config.yaml
n_layer: 10
head_dim: 64
d_mlp: 640
norm_place: "pre"
norm_eps: 1e-05
positions: "learned"
init: "trunc"
init_std_o: 0.0649
optimizer: "muon_hyperball"
schedule: "wsd"
decay_shape: "linear"
batch_tokens: 8192
train_tokens: 81900000
steps: 9998
dataset: "wikipedia_en"
Each number is 50 + 12 x the weight over its row's rms, rounded and kept within 0 to 99. Layers, rows and columns count from 0. The size before them is the row's rms in percent of the matrix's.

# up: layer 2 MLP up, 640x160, rms 0.0749, rows 259-301, columns 80-159
# down: layer 2 MLP down (transposed), 640x160, rms 0.0747, rows 259-300, columns 80-159
up259 087:36 57 59 80 58 45 50 46 58 38 69 68 46 62 36 60 58 49 29 34 36 56 47 48 38 74 33 48 45 52 49 36 27 40 49 40 72 52 64 63 66 74 26 52 59 39 68 51 38 35 50 47 34 72 30 56 67 64 60 51 58 60 41 66 53 37 41 67 36 51 29 60 50 50 42 38 54 79 63 49
down259 092:54 69 35 58 77 44 37 41 44 40 67 56 77 57 63 39 56 35 64 52 55 38 38 49 58 53 53 32 54 53 51 46 61 45 63 62 53 71 58 62 48 62 51 42 53 49 32 68 37 56 56 71 58 61 47 27 59 52 42 52 40 40 42 58 49 25 56 43 31 69 51 40 60 59 47 45 51 55 49 65
up260 086:63 57 54 58 48 22 41 55 63 57 57 58 60 38 44 48 56 48 23 76 58 45 62 36 29 49 46 38 48 67 61 71 35 55 53 63 51 44 49 34 31 43 74 51 57 38 51 49 43 69 57 44 57 41 52 54 65 51 39 55 42 60 29 35 66 42 34 62 54 49 35 53 26 52 57 55 32 51 41 45
down260 084:37 50 58 48 45 46 30 46 30 53 34 78 40 49 37 47 66 58 41 39 31 52 50 43 45 64 46 44 65 21 70 70 43 51 60 62 46 62 47 44 44 53 68 78 42 35 49 45 47 47 44 59 61 55 52 29 64 29 47 64 48 56 37 45 79 53 45 51 65 48 61 52 66 55 37 51 80 58 32 40
up261 051:57 53 61 36 49 26 53 72 40 39 59 47 53 31 33 32 56 39 48 75 36 53 50 51 57 42 38 73 61 49 58 52 45 55 45 60 68 36 56 49 48 57 53 50 34 51 52 55 43 42 54 48 36 59 51 81 45 57 43 61 57 17 46 50 49 64 52 61 45 39 57 56 43 36 50 32 39 37 59 45
down261 054:54 48 38 68 32 71 39 73 39 59 55 44 47 46 50 11 47 27 55 43 44 60 48 54 56 41 46 67 44 61 50 34 54 53 27 35 52 60 45 40 64 51 69 41 56 32 40 55 40 51 40 61 49 69 54 56 36 57 45 62 54 38 47 53 41 42 50 73 32 63 33 49 51 53 34 41 47 61 59 45
up262 088:38 76 41 40 45 47 51 47 34 40 16 33 63 48 20 42 54 60 59 41 52 55 67 34 74 68 60 54 52 52 69 43 53 38 49 53 45 43 51 33 54 49 58 33 51 34 70 47 36 59 63 52 53 62 47 63 47 50 46 52 60 40 51 64 46 46 50 59 37 51 68 29 47 62 29 49 53 57 62 71
down262 080:58 47 63 71 47 37 38 46 41 50 56 37 35 69 40 67 43 40 39 33 58 38 65 51 63 48 49 48 65 70 77 72 74 41 61 60 43 30 46 51 53 58 57 37 48 50 69 60 42 56 48 47 55 44 33 56 32 47 46 44 52 50 53 50 64 51 52 57 51 49 66 51 53 72 50 52 48 38 27 59
up263 104:47 56 75 55 48 48 60 60 53 41 68 53 29 23 57 53 61 45 43 40 59 39 44 57 50 31 55 68 44 86 53 48 52 39 51 52 69 55 28 45 42 58 43 63 49 57 59 29 54 41 48 43 52 49 38 63 43 25 48 51 52 30 76 48 53 47 77 58 48 53 69 62 33 50 49 43 57 37 28 57
down263 106:37 51 53 25 50 54 31 47 35 44 69 48 61 53 40 66 55 44 45 48 26 56 38 25 64 65 40 48 28 48 58 24 40 52 66 45 48 44 52 35 41 53 40 36 51 59 41 48 45 59 62 63 42 64 51 31 56 56 45 63 38 45 55 34 68 64 54 43 61 57 52 42 61 44 43 84 55 38 60 63
up264 095:39 49 49 37 53 39 56 50 44 64 54 52 49 49 47 44 50 59 36 43 62 48 39 49 49 41 35 68 61 63 28 79 53 57 45 44 51 27 26 48 42 54 45 60 51 64 39 57 11 34 42 48 51 52 47 60 23 63 71 42 38 58 68 59 59 38 58 35 41 41 54 36 47 43 43 72 69 59 83 46
down264 095:39 36 32 62 57 48 32 17 46 54 45 42 52 58 47 26 48 29 62 38 36 49 56 65 18 51 55 40 56 28 59 29 52 36 45 50 71 67 62 47 45 56 66 59 40 52 48 78 64 35 47 63 49 50 59 34 51 37 36 51 59 64 54 49 67 49 31 60 71 51 51 81 51 53 41 54 54 49 35 60
up265 098:42 56 52 48 40 34 41 54 47 49 56 46 42 43 43 60 52 62 36 60 36 42 57 46 46 33 64 58 54 64 41 55 47 54 40 67 44 57 56 53 53 49 37 58 54 65 41 42 52 58 39 53 40 50 61 42 65 53 43 43 49 55 68 67 63 69 46 37 60 52 49 55 62 45 33 59 62 59 60 69
down265 093:41 59 59 49 45 29 53 43 66 52 52 36 56 47 43 59 59 64 77 47 39 60 47 67 26 52 47 32 51 34 50 85 30 68 49 45 55 51 63 54 59 55 49 49 55 38 52 51 36 50 60 44 49 67 65 59 49 58 64 60 70 46 69 35 48 39 36 64 29 36 46 52 25 47 65 24 56 49 65 46
up266 079:53 72 62 47 37 44 32 45 58 44 48 24 48 35 21 45 55 63 50 48 43 50 45 37 56 63 59 57 49 45 76 35 34 56 36 38 53 39 52 56 56 65 26 51 45 46 56 60 46 53 66 37 49 33 57 41 34 51 38 69 45 71 55 56 55 62 67 62 47 56 48 30 65 55 40 62 53 46 41 41
down266 069:57 47 47 62 61 40 48 40 51 43 45 87 51 72 62 52 46 54 65 29 52 64 45 40 33 49 46 53 68 49 58 61 40 30 49 37 58 52 57 72 55 57 42 51 64 60 31 46 44 56 47 77 57 59 33 61 75 36 59 57 42 41 40 37 23 38 67 19 31 52 40 42 52 50 51 52 40 39 53 61
up267 097:39 44 52 42 54 37 51 62 53 56 43 56 37 53 38 56 39 49 48 39 58 47 37 66 56 40 56 64 69 48 52 49 44 42 30 44 73 63 66 60 54 59 58 70 43 40 79 52 43 73 49 43 35 32 50 52 35 28 49 57 35 40 39 50 42 55 30 69 38 54 51 57 64 51 32 63 47 51 34 37
down267 096:56 51 43 46 48 44 39 68 47 49 34 44 55 60 34 45 52 55 40 78 47 33 53 49 56 53 66 64 28 54 58 61 70 32 40 58 62 59 69 49 61 51 79 68 61 54 54 49 43 78 85 41 42 55 55 53 67 34 49 52 53 53 70 44 60 36 31 65 32 60 43 42 60 52 41 56 60 70 54 53
up268 102:46 34 67 51 35 58 50 71 54 32 35 59 59 32 41 37 57 57 53 47 42 59 42 38 70 38 59 67 63 54 39 35 53 60 29 45 35 54 36 82 41 54 25 51 45 46 59 35 37 47 59 45 55 45 55 54 29 57 44 31 53 51 79 48 41 54 41 68 35 53 50 39 41 46 50 67 35 80 60 41
down268 119:56 29 60 40 55 45 38 42 59 45 47 30 43 49 40 77 45 43 36 62 56 36 49 39 46 63 37 45 49 43 33 71 59 45 38 57 48 56 31 31 62 48 43 39 49 54 37 41 67 44 71 46 64 66 47 60 47 33 35 31 40 41 49 74 47 52 30 43 68 57 52 56 52 63 41 48 58 66 57 30
up269 083:48 56 54 80 54 49 35 45 41 43 53 50 57 39 27 42 41 52 56 46 61 57 29 48 20 56 52 70 36 49 45 50 49 34 53 71 51 67 69 40 55 50 59 36 41 38 56 58 44 59 80 63 62 34 48 48 43 55 41 52 28 67 48 50 33 58 62 33 64 64 39 73 53 40 57 68 48 52 44 37
down269 073:70 30 42 49 42 42 43 64 66 57 44 55 55 49 63 44 40 53 41 39 56 46 52 48 46 53 58 64 76 31 52 38 38 40 75 49 36 57 38 24 61 48 43 49 27 43 38 34 44 43 52 64 49 39 55 51 64 47 36 66 58 38 35 26 31 60 30 46 33 64 51 51 38 48 30 40 25 61 21 58
up270 094:54 56 60 64 40 48 55 61 56 41 44 59 36 54 61 61 46 61 29 47 56 54 32 49 33 44 50 53 47 49 51 33 72 48 57 58 40 40 65 66 36 59 66 52 48 21 68 38 48 40 59 40 35 59 43 60 42 46 51 43 59 27 57 53 38 53 70 46 68 48 47 37 30 30 86 56 38 52 37 36
down270 088:40 46 81 71 57 54 57 48 47 48 67 67 49 39 38 59 66 42 42 82 45 39 61 28 41 52 59 62 26 55 50 38 31 54 42 70 51 52 33 45 44 70 44 69 39 35 58 51 67 57 51 48 67 33 34 51 39 54 61 59 38 60 52 30 30 59 69 74 60 41 53 53 38 42 38 43 40 67 57 68
up271 098:58 61 56 57 40 28 45 50 50 63 34 66 33 62 58 67 49 43 40 60 66 47 29 63 37 57 58 31 46 27 40 50 63 48 54 37 49 55 57 42 66 50 86 36 52 53 54 69 47 40 63 44 54 70 53 49 74 44 40 55 49 70 54 54 46 50 62 42 30 43 59 44 44 50 30 60 50 45 56 47
down271 105:52 60 49 43 64 62 35 57 47 47 47 34 55 31 38 53 55 62 44 49 42 51 55 59 49 63 48 29 88 61 75 27 49 65 53 46 55 56 56 55 37 48 40 45 58 23 36 62 53 41 43 67 75 31 62 41 74 53 61 48 47 41 52 44 53 59 48 30 46 36 53 42 39 41 57 57 70 32 42 40
up272 094:32 50 45 41 47 54 55 66 56 39 27 31 38 42 43 36 27 77 65 61 56 58 64 84 44 76 36 70 47 27 55 41 38 50 66 58 58 56 68 66 34 44 48 28 49 58 49 36 48 59 49 53 80 49 46 60 52 38 50 54 44 14 50 38 49 46 47 43 61 56 43 41 62 52 55 44 54 40 51 35
down272 081:34 78 50 32 50 55 62 69 39 38 66 47 39 30 49 49 42 57 67 52 54 57 58 60 43 71 51 55 37 70 57 60 58 47 74 44 63 39 51 51 37 48 47 61 42 72 49 56 43 57 39 66 31 71 24 65 44 59 38 54 78 36 74 62 35 38 68 44 50 45 45 65 47 58 30 31 57 38 51 32
up273 092:55 58 62 49 62 38 42 39 47 56 47 66 59 43 31 56 49 53 24 33 44 58 39 51 36 50 50 57 56 34 39 31 37 68 35 59 42 59 54 36 64 39 50 52 47 51 64 54 46 48 50 54 54 56 51 28 64 39 60 55 44 52 39 70 58 33 45 60 32 43 27 63 41 28 47 53 40 50 54 44
down273 095:30 68 52 47 82 65 72 68 40 51 52 61 55 30 78 50 34 54 42 37 33 44 48 59 46 29 58 53 42 70 28 44 59 34 57 49 43 51 61 65 47 71 39 61 45 43 55 43 49 72 60 44 61 54 44 56 56 46 38 47 49 50 36 63 43 48 60 46 42 34 31 42 43 43 49 43 54 51 60 55
up274 100:42 56 58 69 45 50 57 55 46 48 39 68 41 51 33 42 66 70 43 58 30 55 48 52 20 66 57 72 54 50 75 63 38 50 39 57 58 63 49 62 30 49 37 35 38 38 61 48 59 43 52 29 59 67 45 35 55 44 48 52 29 61 44 51 23 60 40 38 52 40 54 50 45 40 46 35 49 44 60 43
down274 111:66 54 49 34 67 51 57 46 67 50 44 56 49 37 69 54 53 72 63 59 37 40 46 44 43 40 49 62 42 73 74 58 54 56 37 47 45 79 25 56 51 59 45 42 54 66 33 30 39 47 42 47 55 50 34 59 49 39 67 53 49 44 52 77 43 44 43 28 76 45 42 45 64 88 50 49 44 52 57 50
up275 091:59 57 47 43 66 25 32 48 44 53 61 27 27 28 54 56 60 43 42 49 49 57 51 45 38 46 67 63 55 34 56 37 50 43 58 48 51 48 62 69 43 54 53 60 57 46 58 41 73 57 33 50 45 58 47 56 49 40 44 63 45 41 63 69 66 40 42 44 55 33 33 54 65 42 36 54 52 69 61 57
down275 095:47 51 27 56 59 60 58 48 41 60 33 63 58 57 65 84 40 48 60 53 55 40 28 68 60 78 30 40 37 54 48 52 50 42 14 42 44 42 56 60 24 53 50 49 49 45 42 43 39 43 40 73 52 68 51 59 67 69 57 36 56 56 67 49 61 48 45 56 58 52 41 51 36 31 59 42 35 42 63 59
up276 085:57 73 51 38 61 50 81 32 38 60 62 49 66 49 30 41 43 26 34 30 50 53 55 45 66 54 43 50 28 31 57 52 71 34 53 46 35 56 49 60 65 43 58 63 43 47 40 35 71 56 31 51 61 45 49 59 49 50 59 59 46 20 33 52 36 50 39 40 60 88 42 42 45 50 30 44 63 58 51 69
down276 061:78 60 65 41 51 54 39 54 37 37 53 66 27 60 61 53 45 48 46 41 39 54 42 28 50 57 57 40 38 70 65 38 43 48 58 50 47 50 58 42 65 48 67 61 66 38 46 46 63 69 49 68 59 75 54 46 49 40 54 67 53 51 42 36 53 43 53 45 35 79 45 35 20 53 19 34 35 40 79 51
up277 105:46 42 66 23 52 52 52 67 60 58 62 36 44 58 43 39 60 38 47 45 43 48 58 54 42 41 57 76 44 72 35 42 51 43 59 29 50 55 42 62 60 39 35 46 46 49 55 49 35 39 61 46 60 46 71 49 40 57 40 45 70 45 45 50 41 36 59 44 65 56 47 52 38 71 43 72 58 60 72 31
down277 102:58 52 48 22 54 40 68 50 62 67 45 50 64 33 61 54 49 68 74 54 53 47 33 53 50 48 67 79 32 43 54 55 65 51 46 57 39 46 48 70 57 61 55 58 41 59 53 62 34 30 51 46 34 48 52 52 43 60 68 52 55 45 48 43 60 46 47 41 53 51 32 65 48 76 43 42 44 44 36 63
up278 086:60 59 51 49 29 31 55 39 37 50 43 51 33 45 61 58 37 69 29 51 60 30 59 50 59 58 83 33 66 48 40 34 24 36 46 38 44 61 52 45 74 50 60 61 35 58 34 49 22 45 33 37 50 71 60 60 43 56 67 40 57 39 38 65 33 35 67 47 38 78 57 55 44 58 56 50 33 40 54 46
down278 085:59 49 57 44 54 40 43 46 32 44 45 45 61 33 32 71 68 59 52 58 52 33 47 46 55 42 34 52 39 75 50 42 37 27 61 48 30 28 62 34 49 33 49 50 60 29 41 62 44 52 57 64 47 54 16 56 48 62 24 66 56 67 33 39 79 59 54 64 51 56 59 40 43 43 56 66 62 51 65 44
up279 096:39 35 40 52 29 56 51 74 76 60 52 19 63 51 57 33 36 47 33 48 45 51 47 67 45 51 59 66 73 52 48 33 61 55 77 59 43 43 66 52 68 58 36 40 35 60 35 65 66 42 55 41 54 42 64 54 15 59 55 49 74 40 35 38 68 62 51 36 49 60 35 57 66 41 52 40 41 50 42 37
down279 087:58 37 56 44 44 48 50 28 50 39 53 44 25 42 20 59 59 47 40 49 39 59 48 34 53 36 35 50 71 63 45 74 71 51 63 67 56 59 43 45 63 56 46 58 65 63 33 58 46 48 41 62 38 47 36 48 69 43 52 55 35 57 63 53 51 43 62 59 70 25 56 37 17 63 50 57 55 68 53 42
up280 093:48 39 40 25 45 41 41 53 42 33 34 42 33 31 56 56 57 52 50 54 48 64 35 48 39 45 41 72 31 42 40 36 49 55 36 66 53 65 40 53 53 40 55 54 41 42 26 29 64 57 59 38 70 56 52 58 52 45 52 57 64 64 68 51 52 64 59 56 44 41 34 40 52 64 46 60 56 63 32 44
down280 098:17 71 32 46 51 52 63 54 69 38 49 36 44 43 56 29 61 37 15 59 41 29 22 51 64 57 67 60 42 50 36 51 62 61 44 48 56 70 51 49 56 38 65 44 56 39 45 40 45 36 58 31 51 54 57 67 72 51 42 51 57 74 52 37 60 61 44 72 41 72 39 53 35 30 38 54 59 47 38 41
up281 113:57 55 07 45 47 40 42 41 67 50 72 47 52 68 62 62 26 54 65 53 52 63 42 56 39 42 48 63 48 85 34 46 48 40 72 51 39 38 49 63 42 50 52 50 48 41 55 41 33 39 54 42 55 36 42 43 36 45 55 65 60 53 67 58 43 50 70 59 51 51 55 44 70 52 43 38 72 38 50 47
down281 104:41 16 50 51 46 44 62 42 41 46 48 68 45 39 58 40 55 65 32 62 48 41 48 45 32 40 66 49 45 56 63 34 43 55 61 33 52 48 55 74 38 45 56 32 30 45 47 31 63 69 48 52 57 61 36 25 52 43 41 40 46 66 56 50 34 37 66 24 70 58 59 58 47 67 59 42 43 46 56 52
up282 104:44 53 46 57 49 26 76 56 34 43 40 69 41 37 33 39 66 51 55 47 48 63 50 58 53 49 39 64 44 44 27 42 49 43 38 48 75 61 57 47 64 54 61 42 50 40 22 40 72 67 41 53 50 56 43 60 64 61 32 52 51 47 58 65 50 50 45 57 49 48 51 54 60 63 68 52 79 48 44 66
down282 111:64 43 50 62 50 78 49 29 38 63 74 60 17 54 45 73 57 21 55 49 39 70 46 63 33 47 41 31 49 68 40 32 64 45 68 56 50 40 56 75 63 53 54 68 48 49 41 65 47 53 33 59 53 47 67 23 39 34 47 60 47 49 60 53 39 49 45 61 56 74 70 61 26 55 31 31 69 57 40 47
up283 093:44 71 33 30 46 42 41 46 50 39 52 47 53 31 34 58 49 38 42 70 40 36 38 58 53 60 63 42 56 57 37 56 44 61 44 67 76 51 55 45 56 59 32 61 50 55 47 36 37 26 44 52 51 63 54 42 58 39 26 31 57 56 51 49 66 26 41 86 65 52 50 65 77 57 51 37 62 60 54 48
down283 101:64 49 52 55 38 46 35 40 30 46 41 44 60 47 40 62 39 44 71 59 66 52 49 54 42 45 54 42 66 54 66 65 43 44 51 56 42 26 33 73 44 24 59 48 56 50 61 58 44 45 64 75 52 42 46 67 28 47 69 45 46 51 50 71 47 61 22 64 44 54 48 54 32 46 69 62 49 35 23 47
up284 090:62 28 52 62 63 61 35 48 38 53 46 56 48 47 58 36 54 37 46 39 58 54 59 27 47 43 42 32 83 63 43 43 41 63 49 57 56 39 47 54 47 55 49 69 47 56 44 42 40 57 66 37 30 33 57 56 28 31 52 46 59 56 52 44 47 48 55 46 70 49 31 64 45 40 34 59 57 45 65 52
down284 088:51 47 36 55 41 59 43 52 47 47 51 57 46 49 70 70 35 43 34 58 42 43 53 66 63 73 62 57 25 42 56 40 65 46 48 70 40 45 69 39 64 50 45 51 48 35 60 67 36 71 41 38 55 44 48 57 65 36 32 62 41 56 35 33 34 57 53 50 44 55 45 61 52 71 34 36 31 52 33 54
up285 116:74 66 46 46 33 63 52 43 59 61 39 47 44 57 42 36 44 39 71 67 69 37 66 54 58 66 45 37 65 20 62 53 52 53 62 65 41 57 70 42 49 59 43 33 54 56 79 45 44 31 54 36 54 48 58 47 46 55 49 36 54 40 38 39 39 73 49 75 34 42 38 48 51 46 30 49 67 31 31 54
down285 113:26 33 24 54 47 53 63 46 51 58 31 46 50 52 56 49 48 22 66 45 43 44 46 76 48 61 45 58 35 52 60 41 49 50 52 43 55 38 56 61 46 46 75 49 43 45 64 44 42 46 46 51 70 41 28 17 61 57 55 48 41 49 50 44 50 77 67 79 57 47 59 45 42 17 65 56 53 65 35 69
up286 113:41 54 45 38 38 33 47 67 34 43 34 49 55 58 70 42 54 45 40 64 36 72 34 28 46 42 54 68 55 51 57 41 61 53 68 43 71 53 49 53 55 48 74 37 65 46 57 45 48 48 66 48 43 55 44 54 47 42 54 60 55 51 56 29 58 74 36 64 43 43 46 15 45 67 30 70 52 63 41 48
down286 111:47 31 64 29 45 52 66 54 59 44 23 27 54 68 54 61 65 66 40 57 55 38 38 46 51 45 40 54 33 57 40 51 49 70 44 56 67 46 57 50 57 46 37 61 52 57 38 61 37 47 42 38 38 28 66 60 48 66 69 49 72 44 59 50 52 59 25 59 50 59 33 51 35 52 48 53 56 42 58 27
up287 097:38 39 53 65 50 26 65 35 47 42 31 65 33 51 56 45 61 51 53 50 44 53 47 47 43 39 59 43 52 68 61 35 55 36 56 58 54 47 47 37 53 34 54 71 40 46 69 21 69 33 55 55 70 54 56 65 51 75 55 36 59 71 47 71 64 58 26 63 64 45 39 53 44 60 55 53 66 52 51 63
down287 102:62 50 49 45 42 61 46 53 50 48 56 59 23 33 67 45 47 55 52 57 37 57 30 69 52 56 42 36 43 64 56 43 61 55 79 39 62 44 58 56 60 79 45 48 46 50 13 49 50 50 56 45 43 59 57 41 38 50 26 68 50 39 58 45 70 51 48 36 40 31 36 61 75 45 54 24 26 63 42 42
up288 107:56 41 43 34 57 32 62 63 53 50 41 48 55 65 53 39 47 37 36 66 59 44 45 39 36 44 55 58 43 52 46 50 24 51 50 58 40 76 66 42 50 52 33 65 32 44 46 24 52 61 45 54 61 65 49 26 62 56 35 40 32 38 30 41 24 65 47 40 56 59 53 68 48 33 40 35 38 52 42 65
down288 099:52 54 44 68 69 53 28 32 52 37 43 71 48 65 58 75 51 43 46 71 56 50 38 34 29 64 48 76 34 63 59 55 37 34 66 39 43 51 41 56 43 50 45 53 69 45 57 37 44 60 46 36 44 79 46 27 43 60 50 36 66 38 45 61 54 48 61 51 50 72 47 55 59 51 51 49 51 51 65 52
up289 100:27 47 52 37 55 26 53 65 48 65 48 47 59 56 40 51 56 33 50 44 50 55 48 38 33 32 53 46 55 45 59 55 67 66 48 45 60 59 43 45 41 73 72 45 50 50 40 31 42 71 37 61 64 49 31 63 59 32 58 58 51 41 37 49 38 47 50 44 59 48 31 70 52 51 46 42 46 47 55 64
down289 078:44 44 41 55 58 50 38 37 48 59 68 53 53 36 63 28 41 25 45 68 36 48 48 73 49 58 54 59 50 43 56 51 65 51 53 37 66 53 37 62 60 59 70 24 49 44 35 69 46 40 45 69 62 46 56 40 32 53 29 48 48 64 22 35 50 48 46 37 32 63 59 54 45 34 54 39 68 81 58 57
up290 098:46 41 45 53 53 34 31 68 48 43 62 76 45 77 59 37 53 59 44 67 60 38 49 51 41 31 24 54 48 60 47 50 48 53 55 48 53 69 64 39 62 29 52 59 44 33 52 64 47 65 61 51 48 49 44 70 31 58 41 49 81 50 53 66 56 49 34 36 48 50 28 41 27 72 47 53 52 57 54 74
down290 102:58 42 45 60 70 35 57 60 70 67 32 45 32 16 50 52 33 44 41 46 34 44 56 79 50 44 49 52 47 44 48 49 50 67 41 56 59 40 56 48 57 65 47 55 49 66 52 54 40 33 34 66 49 51 57 58 71 44 67 56 41 29 57 54 60 62 55 49 57 50 74 35 54 63 45 42 48 60 58 53
up291 110:33 57 66 48 39 56 39 69 39 62 58 31 55 61 38 47 36 53 56 54 38 47 68 51 53 47 61 53 65 36 49 53 28 62 51 55 30 64 52 80 44 32 39 43 52 54 55 57 38 47 47 64 47 41 74 57 52 32 38 37 47 81 51 57 47 53 41 46 46 59 46 48 50 52 48 58 41 70 27 56
down291 110:67 62 58 26 49 66 29 43 38 53 47 59 50 37 49 48 62 65 69 52 46 74 38 33 43 35 39 46 54 29 46 44 41 31 67 44 55 20 55 60 52 55 46 38 57 38 63 44 56 55 67 37 29 56 59 74 51 49 40 74 60 44 30 69 46 70 44 49 58 52 54 44 48 62 51 47 54 25 54 49
up292 071:63 61 54 62 56 53 60 57 41 52 48 46 58 40 49 35 67 43 40 33 38 35 41 52 60 42 32 56 39 46 52 39 62 40 37 54 41 45 35 32 46 67 41 28 51 57 74 28 69 47 26 49 68 36 58 64 62 48 72 41 56 30 31 35 67 51 57 77 38 65 35 37 63 42 30 51 55 64 60 70
down292 058:55 62 70 53 34 60 53 66 50 44 39 57 35 48 53 66 38 42 56 37 62 61 43 42 38 44 57 77 58 59 50 34 56 62 45 56 43 58 64 35 78 46 60 53 45 43 36 49 60 59 60 63 55 63 43 53 61 48 36 35 57 42 41 39 68 58 41 28 35 53 44 44 60 45 64 35 41 27 60 68
up293 086:37 48 81 62 80 45 54 45 30 25 47 40 42 63 53 51 58 67 46 63 56 48 50 34 16 58 54 59 40 90 73 37 28 45 50 55 50 47 58 30 50 49 57 53 54 40 49 36 54 38 43 30 48 38 50 51 51 40 45 29 44 34 66 63 29 50 34 63 43 44 44 29 52 50 45 66 31 66 64 55
down293 080:74 38 06 41 66 61 27 45 56 36 45 49 61 76 50 48 56 50 54 67 53 66 48 55 45 37 57 59 56 83 58 31 62 33 52 24 52 62 60 49 48 41 61 51 45 40 41 42 69 42 53 48 60 69 59 47 35 44 48 53 36 47 52 43 54 65 44 30 38 42 59 33 50 67 67 45 51 37 55 47
up294 100:63 70 47 43 57 54 34 61 47 32 55 63 64 50 70 39 51 46 60 56 71 51 63 61 71 46 39 46 38 64 35 55 47 57 64 41 57 50 63 36 68 49 36 61 68 48 61 61 55 30 58 45 48 67 46 51 26 52 64 35 49 36 75 58 39 46 29 62 34 66 57 62 28 59 23 54 47 36 62 49
down294 096:57 21 48 57 76 84 66 40 59 51 36 35 28 53 60 78 41 66 46 45 42 46 16 56 46 51 48 49 63 52 50 17 67 64 48 54 57 45 32 55 36 60 45 27 24 53 51 65 46 53 51 58 49 48 70 44 54 47 49 75 64 50 33 47 53 59 60 55 35 22 47 48 53 45 53 52 64 55 70 59
up295 108:58 75 60 40 33 58 32 43 59 50 53 63 46 39 63 37 50 56 35 48 47 67 50 60 59 34 32 65 29 52 66 39 22 58 46 40 63 24 50 58 46 66 66 43 60 38 61 45 52 33 45 45 50 52 42 34 52 53 27 65 32 60 75 40 49 50 48 49 62 43 45 68 37 74 45 64 38 30 56 61
down295 125:37 62 38 59 65 54 33 39 26 48 68 57 39 56 47 63 62 61 40 60 47 52 54 58 65 43 52 59 24 51 37 44 32 69 58 41 47 50 43 43 45 56 43 25 44 49 53 48 49 50 62 38 49 50 31 42 61 76 52 34 41 55 54 68 56 62 57 55 41 53 54 60 25 43 38 54 54 36 68 40
up296 104:55 35 41 66 71 47 61 43 40 56 49 47 55 54 33 50 72 61 46 53 41 57 57 46 22 49 42 47 71 25 55 38 53 48 50 63 65 42 49 57 44 54 64 55 44 37 49 39 57 53 44 70 57 39 46 36 59 63 61 43 46 48 47 38 11 74 48 56 53 51 29 42 41 59 28 42 71 35 44 75
down296 108:50 45 41 51 45 69 66 38 48 64 64 52 23 45 48 73 58 32 50 59 45 54 49 48 66 39 64 31 36 60 50 32 45 39 52 37 56 52 29 53 32 40 42 50 64 53 60 43 34 44 54 56 44 78 55 53 24 57 38 56 57 50 46 23 57 32 48 48 43 43 62 55 52 65 46 59 11 62 49 33
up297 107:58 58 54 52 34 50 47 64 41 42 43 60 70 48 49 21 60 37 49 64 61 22 55 32 65 62 48 60 59 68 57 59 63 52 59 56 51 60 60 45 64 61 50 48 76 48 53 53 50 47 43 57 36 11 52 62 30 42 44 55 60 57 32 56 39 46 39 63 31 72 42 39 53 52 52 44 49 32 56 54
down297 108:50 44 60 45 70 42 50 41 60 67 22 47 50 46 33 77 64 57 28 49 48 40 53 68 24 47 40 35 48 57 47 47 47 65 41 38 66 42 49 39 57 32 52 45 67 45 50 48 49 30 58 55 65 50 31 30 39 45 47 50 53 31 62 54 67 46 50 57 47 34 64 33 19 38 47 36 59 62 37 61
up298 102:75 56 52 40 53 57 59 64 50 19 64 34 76 41 31 39 37 68 61 64 54 34 57 51 46 61 59 46 38 57 35 45 47 54 66 62 22 70 71 39 55 46 40 59 46 54 65 55 74 46 46 23 62 44 63 61 41 28 53 58 55 31 39 50 42 49 68 51 38 36 29 33 42 39 47 49 23 52 34 45
down298 115:65 48 49 57 72 49 58 58 37 47 46 43 45 48 31 45 50 34 38 28 39 51 43 52 45 71 58 55 50 54 64 57 71 44 51 50 58 56 56 64 53 54 52 38 60 74 37 43 42 30 34 65 47 54 36 36 60 48 56 41 73 47 65 62 47 56 60 29 41 50 56 61 55 49 40 15 38 29 51 58
up299 100:25 40 71 48 46 47 53 38 28 51 59 46 57 43 47 25 59 31 60 55 49 42 50 51 68 55 45 47 69 68 50 57 46 56 67 43 32 64 59 43 45 61 49 38 55 54 55 68 42 50 34 61 61 37 83 45 58 28 38 60 60 59 29 38 56 45 64 42 64 57 65 26 40 42 58 45 42 50 48 48
down299 096:53 55 33 38 70 41 67 57 58 76 44 69 53 26 66 49 24 51 60 20 55 57 31 62 55 54 37 39 64 61 55 51 64 35 21 38 66 55 34 54 55 65 60 30 63 37 43 58 38 48 48 67 47 60 56 46 68 53 38 42 48 44 55 47 55 47 50 45 32 44 59 74 54 64 47 38 39 55 48 55
up300 109:58 51 49 67 48 58 71 51 42 48 55 52 51 49 36 37 23 26 71 53 61 64 58 55 58 51 59 74 33 36 51 51 22 41 60 47 55 80 47 54 55 39 37 58 55 44 52 27 72 58 49 38 71 41 50 45 37 52 36 35 58 39 56 56 64 53 55 53 63 76 67 35 43 49 33 52 38 49 59 52
down300 100:32 67 43 56 44 40 66 50 56 27 27 65 38 70 71 56 55 66 40 44 60 54 52 52 62 38 43 43 44 58 54 29 53 38 49 32 71 34 44 52 25 48 60 44 67 22 46 52 65 74 39 46 33 55 33 65 63 40 36 42 40 74 48 48 50 67 46 41 58 58 66 49 47 54 66 46 57 51 38 65
up301 099:33 46 51 45 34 39 54 58 61 44 58 76 51 53 56 56 39 53 35 53 38 49 50 65 59 52 33 31 59 37 54 46 36 35 68 48 52 47 87 62 73 78 53 51 45 27 58 49 36 44 60 45 34 53 51 59 46 45 51 60 54 48 31 53 44 50 46 69 53 29 36 34 59 57 55 56 53 31 55 63